Weights of a small transformer language model: no biases in attention or MLP, tied embeddings.
Each number is 128 + 32 x the weight over its row's rms, rounded and kept within 0 to 255. Layers, rows and columns count from 0. Numbers have three digits each. The size before them is the row's rms in percent of the matrix's.

# layer 4 attention key, 256x256, rms 0.0702, rows 46-95, columns 0-63
117:089158063123143160205140104150162139102128124161086120133099121105140086151114127190088104086123160151124084146157155167121140066090147107108105082105137097130082147111135184113121086131114122
106:160087130084093087120097164182160048136151169135161155112089141112161134157135086141153153069106102153098144188128119134158179084131154155077118171206082093122181104120124143105145114147107133
106:095198100073148166111128054087122186097144117093128114109145137104106137103205133156118086128128085109112142085089094086161131108137104135095139122133097151119119157122186069145149160117138184
111:140090110157169104134088129127166174058158148092113124203118134039105139146162142059114145194160168172126101116123148145104072106118089142123121118082132128112134064120130107099126116122113087
110:087085124084076117143109183138183124115061118067085103146119168086191167088170121122112130101159126109175121116127112131185146073146119121167102111166057142111136138107128213134128159199131101
107:089137113148173115154180132111178164133094066120138136119140166097174149112122104191137122160126154131129124150099139173092076053112095118123130153145136157158090204086074165117122154128100131
105:021130135116141164126113114158132091110070140105166141084157155110106151116168187118160093118046121126156118124058106122133090121188156095187142128128119146118138162094133146204120158148125101
113:162162121147136095173169133157144129103183172068152168174176115218157160106076133157104138104182154180147117096104159129084111119114159121133161128120104126069094052148142132101089119127098059
118:142058166178156141064099138137137141109077091124104098113090143140106150137125085097147121132065178157101112139125103087153166167148053114124123115070134121106180148119135111055098175134116145
107:100213144112153064123141140112141130122144115128151074145101092126132118139133112076145127154128174025123074139135120089153141099122113129109203121117140166147103144141134121139150116195109129
115:142079101121149068112087125123141201102177125113126113174103141116214109113145104084132122138111132150149131140156109104068093084137129116132152120154066095135177115143094103137085131168153117
118:135147156095129138114115129146146110127175168166141076105162104115148120137151137087134073058107123096093137148140098129212171092146172096088180184099158189165163122062163039157159112116121088
100:155121117154131112114132071159109069102094139118106136131164148150037106170165132150172125122122193111143109096149124158160111151134154144110141167141093136117130102083117155104144166213055106
101:133148104183159136159142148091181108171143115152075081092119114133098180108100165150137091162111102101113106144149109165120154104171131088114096101166147054140122166143180122067164100134096108
095:121124091137129113133105142111166140090134147086101109173123172125183097112171103099196136129069149165122116161135142139130110120100184104116125139161094124132119088164144108106131166106135122
113:124145143154100165194192132115109111176113112051153134083171139083156119106109155139107124128093178180119143162144132116082124150123090125141160129114166112072112149122114086142164097118129142
107:187178143107139143115107103137120144086085102167111120154143142153152123171153142137176142127087145126119172099139191136070169129163123162133121178159103095158085115140181113103077097166100137
113:120161127120173144068122137141125155139097115172149176113086095153098109180138180074160141169075120107111128163098111099131109128181050138191101102086125111135150128107161117154149080109193171
102:084134160118140129143165156128139137157125182194110077153115103081146112134003071105074135118106112108177163122157128099137095151114123089109177202085120155144154106060137111141166071091171058
110:093112085143115077103029109115121134119099164156087110131180083137074139170116128127141109065147131127116183099132132091189156090148034145163172153101149193155134135148100135138131181122138151
108:164161130123194096153128142161122170178106091142135121151153147090182147112145077199076120064132133187089136118095152098150123091152148141096183156158099130146093119142165124153088116086100158
105:101151071114209175209173104094073150136098175129189177175122136074133116140127133103122189100184081124103119101140121129156118121098174105088139127118082120097135081209139139139057111085170113
114:194102112142101144216134115129153129166074112141143134114142109146133142081172120121137170093148096180117148138108140129144092146143124209094081160173137129135146110154085146120122098101141127
104:129127086145082125142094160222202086163144155158125133045115130135138173167111053118144108166122111070111163202148109172159138111114083129154090142136159107090125133129148205126138099083163142
109:138141133134119111131125179079164129116193135114064083111136162131123143144140111127189137159120181107115159149138204086131075127123092180154127117076122140133155176103144109151146107120176159
119:149127101105129142196096103205151074132127112058166146114174107084175145120170128090174107117071133151111144145186133138131108090114125092112068116098147156119123139140127131120125134167170128
122:125097090155152155136148067129102223149077098146080128133126145135166125120175158159147133108130126073146161114135143103137095116127115111193131103129148159116102161134184134110069122071159130
106:111145100195131189173098097136138166139152083153110163088138083137159144172116114118212120163159102075070064117107128143130075110076117128098102067110102107177075087164092107099106173064217153
111:117170174107165124096105094167165110089126156141158167133140147119127114135108180137136131202084070130122176086160154153089113177064073107122114110189109183134132143122109146202089120120090147
119:087158098153105107144151139137130172130137082125090102133117111136135094143093118082150164124093179112114134142141159148139153105078092070075130174080198102165131119095126091120092109142181164
115:106166126069118074095134150146104095073182151079130140161137113126116201137149158111139156147148119124089132098128123067191184175141066139155137161053150180118140066117177150039107137171091114
107:101131154105091110111110148094106154102105094159066111086091149147134081156109121138158147103160112124148146174129154176103129138184100164161079098131084101133109088047108089127148139118044187
116:153104091140146177161078129090092122114175077146079186170144165092181144158146123149103133108184127126152043069106111127146151104035130118131198156153078129131116175141138177108134165088095138
120:071174141111119068099096129159067149085121109146097076131139159181075144131119143142090133119113100104117150144120102084158163116112103107123120101120099149106058172073052167182111143140108157
108:177108154105087142079114078174125173108151103086127197095140148097104110126107141095163086124115134103111150116103135117205187150060118072151208172120113125138113126113111135136157076204118198
119:079104137071135084109046158212108160109179167121130107105163144140141104134098151107164081168099194131141135084163164093117143138142127160129153157045160099089125139104114145154118172145171081
120:124086179122125119153110098085104109148091184125133174100140156105185115112190096155175166163140149128144131134125150134122106135113143174120162134101088173151123094136138135117171165154111146
102:115095164134104087126225066173143111075156125070114111104121130110118101128148166081174187122120138068128104108146074069085113133142089121147113122117104110192140088103184114108182157137137166
121:120165041163168134149188143088146161154210189153181149160082153105147115194117152115183126060090116121104091109158166117078113098055103117174124115140116139054137093155103128081113106085136107
099:064169154112089196129135125088114118126127139161067062155133121051092102132086153147124120141109083139118066090115151153170112093176104169178109112095126074117150095114179104154128110117099147
109:183152121143141138102140132133136233059182123118139160155132137117152126181112132132115129062161132142173124063122133150149113165133150112088174183121070164107080039148152123145108109109163112
106:136094092133165196100163151161140134145095062119121139116111117116182110176178113183182143114081169103133089063157129198154197100119064076100126128090148164134106093109107152097213132150221106
106:166127128133081141105145192098126090137186122092123078141118137160124082137153136099140152147178138092138121116075165157081096122133131105113143110119146070131160207176203153137122126101094146
105:110201117152103123044104149116092099136163125116157129137160140121138141164076142129082124152120127082064174143103124098113105087133155089127100135114175190120122160152189154171156076148100132
105:112142193126120136109069049142128197098145136139142182121189119116121126082115103123107123100161110143050143157177097094164068125149155115092176160147130156150127134135075119119149170133081181
099:180153129108159174115123143175146173092126136150147152097106126165105146118071153104137150187115071125148104154155138063117176130149148143102107181208110185126100181120126173164092150143126170
111:141150119104128117117144139152150120148144090115119124098077099108098119124113127087175096072109062068135143141082133160105188117172107147104161204137194115142143143119123159170126148046145104
116:092128169175164105144115135099160184168102134119098090186150099152115158107152201111148119073122111129136116140119099089119131107094141189091152107084111164136135147106130116130052167131090162
117:091127121138104118158116158092196099098160146110120174120153141143070125139124119156117106111162164124108100110112154142156078175116155152144134093148114159063123162126095160160132117178077086
107:115091108178135104164155103118163152079160163125110134151161132153124116140151188070248147137109097130179118083121133152099093129112140085127120169185103165146078107176152145135181091135189113
# layer 4 attention query, 256x256, rms 0.0738, rows 47-96, columns 0-63
111:138158176143099150113130120144177171094114054062094166146161120094147127146151131058078082106076083116167140052138119146115155189086155102100142149012115193111138116110149118152171130140143103
103:153093082147140112186119101172129097186125131150126120086037132139130153125106124110084169142166167129160187165106112141104080143128157166177113151164134092190124097159129173090150152098136106
110:130165179095112131095126117116036109126063159187178084109189121171156096138144164159132110129120119143068144093120198103161180080101108094099166139083078098174107139118181108149101105144164130
110:142126168057106137094195095108116146134108114124133181084132138172095112163119128123139125088022106176064125137110155136159169159189107126128128051085135043136103119113088093123142089103181118
105:157125148137160115049173096102118022092139187132178086119135116080076075097175116144148164125152169108074109139142160142150111168111188130139135073131105134119161150150103111138144102116205112
110:178066095134183159090149160051155091114143118125067111099093068109144116137082153137146126165163056154152130094155128172125196167135119119152142126123192068109078084122191112157124052121120124
111:137134106130090153083065113157135108179137189164161117080127169047064099091113095081167116110133116037142149141125127127198127149118095106131085151122124129137137121123085144096102103188167107
120:117156167116121133145181108104131132134128068089132089082249071168147132159140162144199123145215188108111177105079148073086136123097151137118151138128129174131113122117118094141113193115129116
109:121072134130157086138135098106106112177109126179127165147130151147155162127142143184162142180163107171138147114109168108085105112147122142155119125119171150098147070125109093129156203119107137
110:137105178078125114130142161111121173156127112130170176074128178098125089135159069136132101143134230117049144190079129123171155105104066091165137114087122155148151130062119161148138111170104100
115:145152152171094144125114160124163146148101086133098166109095058149179141086140130160133161153091184156167100119116097147124125108169061144094038090125141075140151122220178130143080150059134170
103:079106123098141121102138132157086128081126111115121112109191128107150165162133097109061201143097148090171049091170082160098109101112128105162178099120101162126108072133132117137121179091182168
107:154149219130108104173111117114126138129085125178117135164065108173117123110147137133126090107128188100158182116118062056126127120116168192128125107170134147077198151108076087130092132133118216
100:142123121118114117093140085166121198148122116087164168146102182108135162101158132131104124140172156166051171054107152146097108149100109212142180166070083091197173163097081127075150122136160187
118:129081098178084134108166129100132133085105171146156189168131171114086101134071092161136116100153060141097113099120108168135109139088161181104104111151070110134129092164137190110123143077137091
107:142109154096156132082113120085134136149143110109134080069121134118093152134156085101152159131170130062140197151134134104114171029099112157166098082080145163162177135136108130144130084112178147
114:137098132099157117163141119120120108075127070129124116114122076105150132124160129169122105058184133113176169106162157143127158130158144134196140132174163160146112152123179128144131155113138112
109:194156122121171091056077105124091153127142098126179152076078121162155136085189124221120131146185143116103124116135117134156136146118115143128097031130110174108120124150197091133178133150199146
118:133138117148217135198142140104160066102179131154128141097121145154206079134143151083157114153147104161130118121085194148132132175139172108133137127117138089094167156213159085159079114137054130
107:142096119128118185099113159129177110094155137116146116160090144146108074104111158109157154123085109104157134158168085094120168140112161120145107141173146122087192054168087149143209137118141151
114:149171142134093157094172156172138125121121122102112104096047136200174131133138111135085169117069125150176086183176134103138169095131133121171119110124129078168114150091122140153091124185127161
110:101088099119175176071101096133095151122159178138125143228159153155172136091095117060092112111151117088135136120075165120165102090085183171109192115198127134163146128179103144100143129142125077
106:114097103114119188161197151086106150038124086096111155184159146130128064073124068117191159103125095131116112099093125140152048158127170153074162151116088170121152092095117137138136140195115136
108:122075128081142127086083109152074186085093074137105123142138122117139080115144090106128115196177112151118138117076116135160186138078129127140160157180139085088115067121129139106106107145163097
116:062113189137166094062119129160137139123137103112103144113083096097094094110127127101117145144160106137120171137094126145166166157098066131168118164126111078170132136150119178139157108151108146
121:153081106129146123148100149081108081140178134105153118100102147054149114104107121136075186207161153117078142161107136103128107082141164108051099131143144105120122105161101120108123108120156101
110:096130123103152131132113102155116094112130159130169062169132102186151179119149115119082156145109146163201113144145156184134137193171084102155144174163115158094124110115097104146145081183074144
110:084124120122119153070106199191117186152131079151079091112047112111138153131134185099157194096185207100077110136123083113205112142158120101118151159065156146144126117120136152098148145148174114
111:145147189133147112142099141160148134171111144126124142097089132152165147127175134145111136125166118095072096138132123110102140125160102134168156143133141182142093156165107160148133163081136150
112:115130200121111155138125120190121146136120061126097131088174124157135082155172064136152080108166082171146138134118168136134082105167127139116153155122104103156067145138159146193125135085167146
111:088157180137171119117109083085133158133103125079162113121191116094124155157135182104108116131133085092101140161078167209135164151120128122130099154133176116114168117120127072131147197096123166
112:067103133139183102127126134158189131123118193107234078154129133163109136160091150120118133140107132090090113106165126121114087156141109121117078122185096120090106108131067104131115114159178155
120:109125179122135140180127123120159145153107129111126110046108137093162209149120134121121156134236118075113101153146126156062139164169090102101151110100194129106222090091154171144120135105147153
107:109153157086142103111105146139140051118064126094086126045136119109089126156112162160100149126138125081139119092108117160104174138165033108096091116122140175122125133123059048105203139086183139
119:140135134116186136129172107131171127187128075098132128051107142083126140114164101141132195130133116171032145122076156136160196133181058086160177083122169154176135123118184118125109090113132175
119:097154144147161101052138133171101138175108097174148127130047099124113143145045114130138165149132108157132112137093128100165111107151102111154075102149112128147135128103027146072107156102121152
099:061106106102142208151114057147054139137083085130074131127120058104128158086149132155137106143162118191124122101114172122146090107124116113203139142163155125104079111167101146156129162117164128
119:103132170142110134127087069092101083056068121106084168150134176126169111096097109139107127183140169128063148129132149130143163132126164111112136086137125131163131128119150081136122108146134113
095:170107140132155118099092148094139130132093157119136117151087139255140150158153151164124074109123145140075144126131090130122135126066187139126108123213180071075076164126115120095114140136150135
113:073177146138103162110114133203136061132115139128107117076111138125153106128192112114138064162183130096108162128161099137146149097145104110130065127099161105071101179114128087105125155146127106
102:073080191148123107147172115143119110091124108084144168129159137179140096080128110072142134207155126163149173155140128119081092114152133110140101077107101094117117100121169089129107164119099114
110:161142102081197133139075083088119108106111177150150168131122167120122086138122141139134092194081155147153153138163088079131069094084158154145103185146083140100103136080063149145097132231129128
107:147115174141098120118176133097155085129149190202063127107099068104140155130142137120122157130199094129145162126157141156100114144130110154151121137131134160149118162137103160163172176148142076
107:141090091080146140165120172162153079209117078122071112139088090132141153145170180159129158120076105154162129099059103168118176125110097107127102109127147104130118149159071084138157177079110154
100:109172140045142150100092105151111132169148110105118091097120127097139140131156185112130145089175126108154167141125149102156099149123114120115106156038207115085137089076098193179110101119118169
111:172137099082173152158119107192091073106083097090149125156132127149140141137118149086116141079096104128170101159184102119174106093079132137118151054129120108162130114193110104146126159101140145
111:174155112084117135083159065115088178138141131115165126130135185138130154161160124158073108191150125163151111134096171107146118152171129125108140110189099061093119125180131098138111088119190098
118:117119170136107070128073107163114120161107168151128134154164115065180132143079147068130167161159128099161240118158138133125075166140109095107160117100148109112136113119070169132159115175139190
109:055137101159146143166117120131137154116140117213112124134095171102153129168155123184068071147147167124107120049144105143100134093098122161125154118106132120160114152082090147114062121160086136
111:185139187047127088097160095113163124068058110121124116155140142105097147130137159147107149138048157108171131079110174159077186090166088172159142131165125101171101140130139169171146150116111079